Weights of a small transformer language model.
Size: 13 layers, width 96, MLP 256 SwiGLU.
Each number is 500 + 40 x the weight over its row's rms, rounded and kept within 0 to 999. Layers, rows and columns count from 0. Numbers have three digits each. The size before them is the row's rms in percent of the matrix's.

# layer 10 attention query, 96x96, rms 0.104, rows 73-95, columns 0-95
105:529449504507509489377541440529463485457505508530468550529474486460574506551588488526452460519559419520431542456501453508475451522524529575513503508485467510558501499473548441543562511534469500488531489532539445497479443431516444420532472506494503490514484459462563507467469531569532462478
148:481497543553503531584466502478503498551499549484479550439544468506532491510422512479502526471478514457542522518527510429582582467431490419448481556454489492519492554461529553547450534526508487510432441474519546539477550559506560532480471569527532489522594522475457531476483493520491555435
112:526438486529472549513456488492515475537529518411461513427502447513500448473446531483438504476494468455520410468546508519501525521379524480518517466511496449520490511472481533513451489489512512504479520476475540483469512417459567442471507488463476466427464493542607435539587441477444519523
149:489491536536523523502511546525527509544471503507511530471553504525462485488441511519478514457523533482552495554496493481557578538401549530532517471495471442523534560454479558472464488456545550499495616444543480491526531500461583446499443435529536446428467482551558484483597492480516548531
123:463442555483495528440500506520470474571504503523531574486520530521518516502525510559443524469523523479494476498528493546594531500417559535550504438483434447514511534460577516487542511461542534483462553493537459490483523479485571446501500425543517453472415433521548455434543537476480553561
100:584518503532467432549542555493507545383491494501432501468503499501514495479402467455529499500472484531556565514498524449510503497591478450474512566451520569486495524466441491472452516535474447505516503498468501523528501496518442570486457572453482465507573553506450573537484516518554475456
159:458497540485522537493500533507484479585506481524528533465546504522464485478480518521518533496534574444502467513494543488595562486388563516507518456506465428575516530463528551482475513472526537486485539430525487517514576552494587460492537437552549467458430472547527484454534495478492582541
049:494504474419524454515520528484517590479585527513467457509484443515497472535474520505506474485461563445517496495484549525567539526468484443419467485514542447508443517461476564493490539575556495467521574488420446566530515543500499507485509511497566488512440598533449517456508459433525523550
104:560487477515454464479557484471517491403504536512458503494482498455555516524520466505487511503487472537487555487550467521500440510631475455519467532456505562475476471527498463507508489525459469531517421524454523496518466460511401568529510574437437527518558523445452548533411507503510439450
059:479473507512478446537486511494516542504548518484475510511498463470483491545447467431610506463448531504544503480472426371443489463505533484482510557511541480468541455510439553511488479579509523543487530510505447523441446556499524499540425605552491465511549532440515503500562475503468541460
052:508477524535534522456551496527471524532458450495488572395533463551438455445440544505519501465501466507446477549480503433547568518385517469471519518490492428612566498469466504463458528527475530520491505407512521524497534488530518471471519428526507439520500488555549488516482504524539535488
035:510483501499540488586472467511495528500435549432544552582501460560501524502532510441526520538518498485560487475535610497435479540544475501406484432537540521496504519520530479495533494426522532541448418463526480496510464554481512442471575493505495540426472458518477519504576480557455473486
047:429541492543509480472465469490481525468525512419510492432554525502521534522542491509452408550530466517520452525457460557485470509613476569534472503516498545492517541518519451572517516462478518490459517465548488503503488436507461494461448538491485546463521513528500476425381565519470439573
038:453499550540534499498498457477482426507458546503533500503490514587441521488506467430593562555501501458517488483531443488500530542443542568446515511532473522494539457456492484461475542495509492546549579494472423499444526492479539421523561512524470521440571496491553412480511506497429501563
045:462514451490498545454457467523514517493556483511530500492448498526486521483528501478476508501530588534560447452587502568492452480533536532519458410546437503516433517549479481492579448408508515547518489456555495508515545468480570456510481469562466509409481455538468530473515452457500453573
048:520463515447480480501486548527499460495525517547542502516484554460560529472516511579471508416555562543522472528507513608551467463497538467571501414484488525517461483544506457474505440437509460505530457507508546452537498444482558526451551443505534463511426429516507572435517516435491536524
034:491540515516414496456496521493472524479514542520442497479506449477553483556458514524539475516469499550535510566572498512430448531528468488450481506510417535533526567537562524500508496474525585487442514542603469584463512456502561448598478515505465418523507475531490507549561502486517467505
071:507482467481445521495521499553468443517546495546530493528486515507506524496548520569447510490554525574535471503528490627531506510516564533564490406488463516515495507512513451469505431392540519481564510496499480482502510434447566479485506431509463497480389455534524478464552508444492479550
040:503463520443666569494525479464523515517452499538495536526514524448558447531522558480474524493505453468412517511501475523544527501493438483496523506519526462477473474503444445499473544498408469455528492484540505591518515558522512513497509517438549479570526527502465523540398470486483538472
042:486444465511425530482507488527507445493535554612440507458504559488564492554517465513511497610532480547495483453477475535513487412503496487512450457519527530511480517549519417483482509482487589424460549498510440495505530501522551536484542550483474522528524500540554559471486493412428488515
037:490521513517505384484466500469492458505419515464468447512478462431540548464480520528505484515490528466513519483515543465486444467444495493537585541481417440493461557471526493480478453481513457492484429536532568533512483602453408521449556534459464515495479490557429513562453535515484507497
043:548455467471492557421513496497519487486513503568528440482527471511548567488521546574474542497568545514505478522528476554531511517514531533577533510509447499533450552524457526478530466510582574503569451506557535485502425451441560448490528505485474493519433459489558490524557539437549557535
036:490514463519423522532474518555427485514458468476544521528531502463511473485524555528466437479468502391492579491517470573516442461588450501497443504509522506606530528530600451498506507440533474460452494459554464460512506475488559458468527484477496513473423504448527569471528479492508516499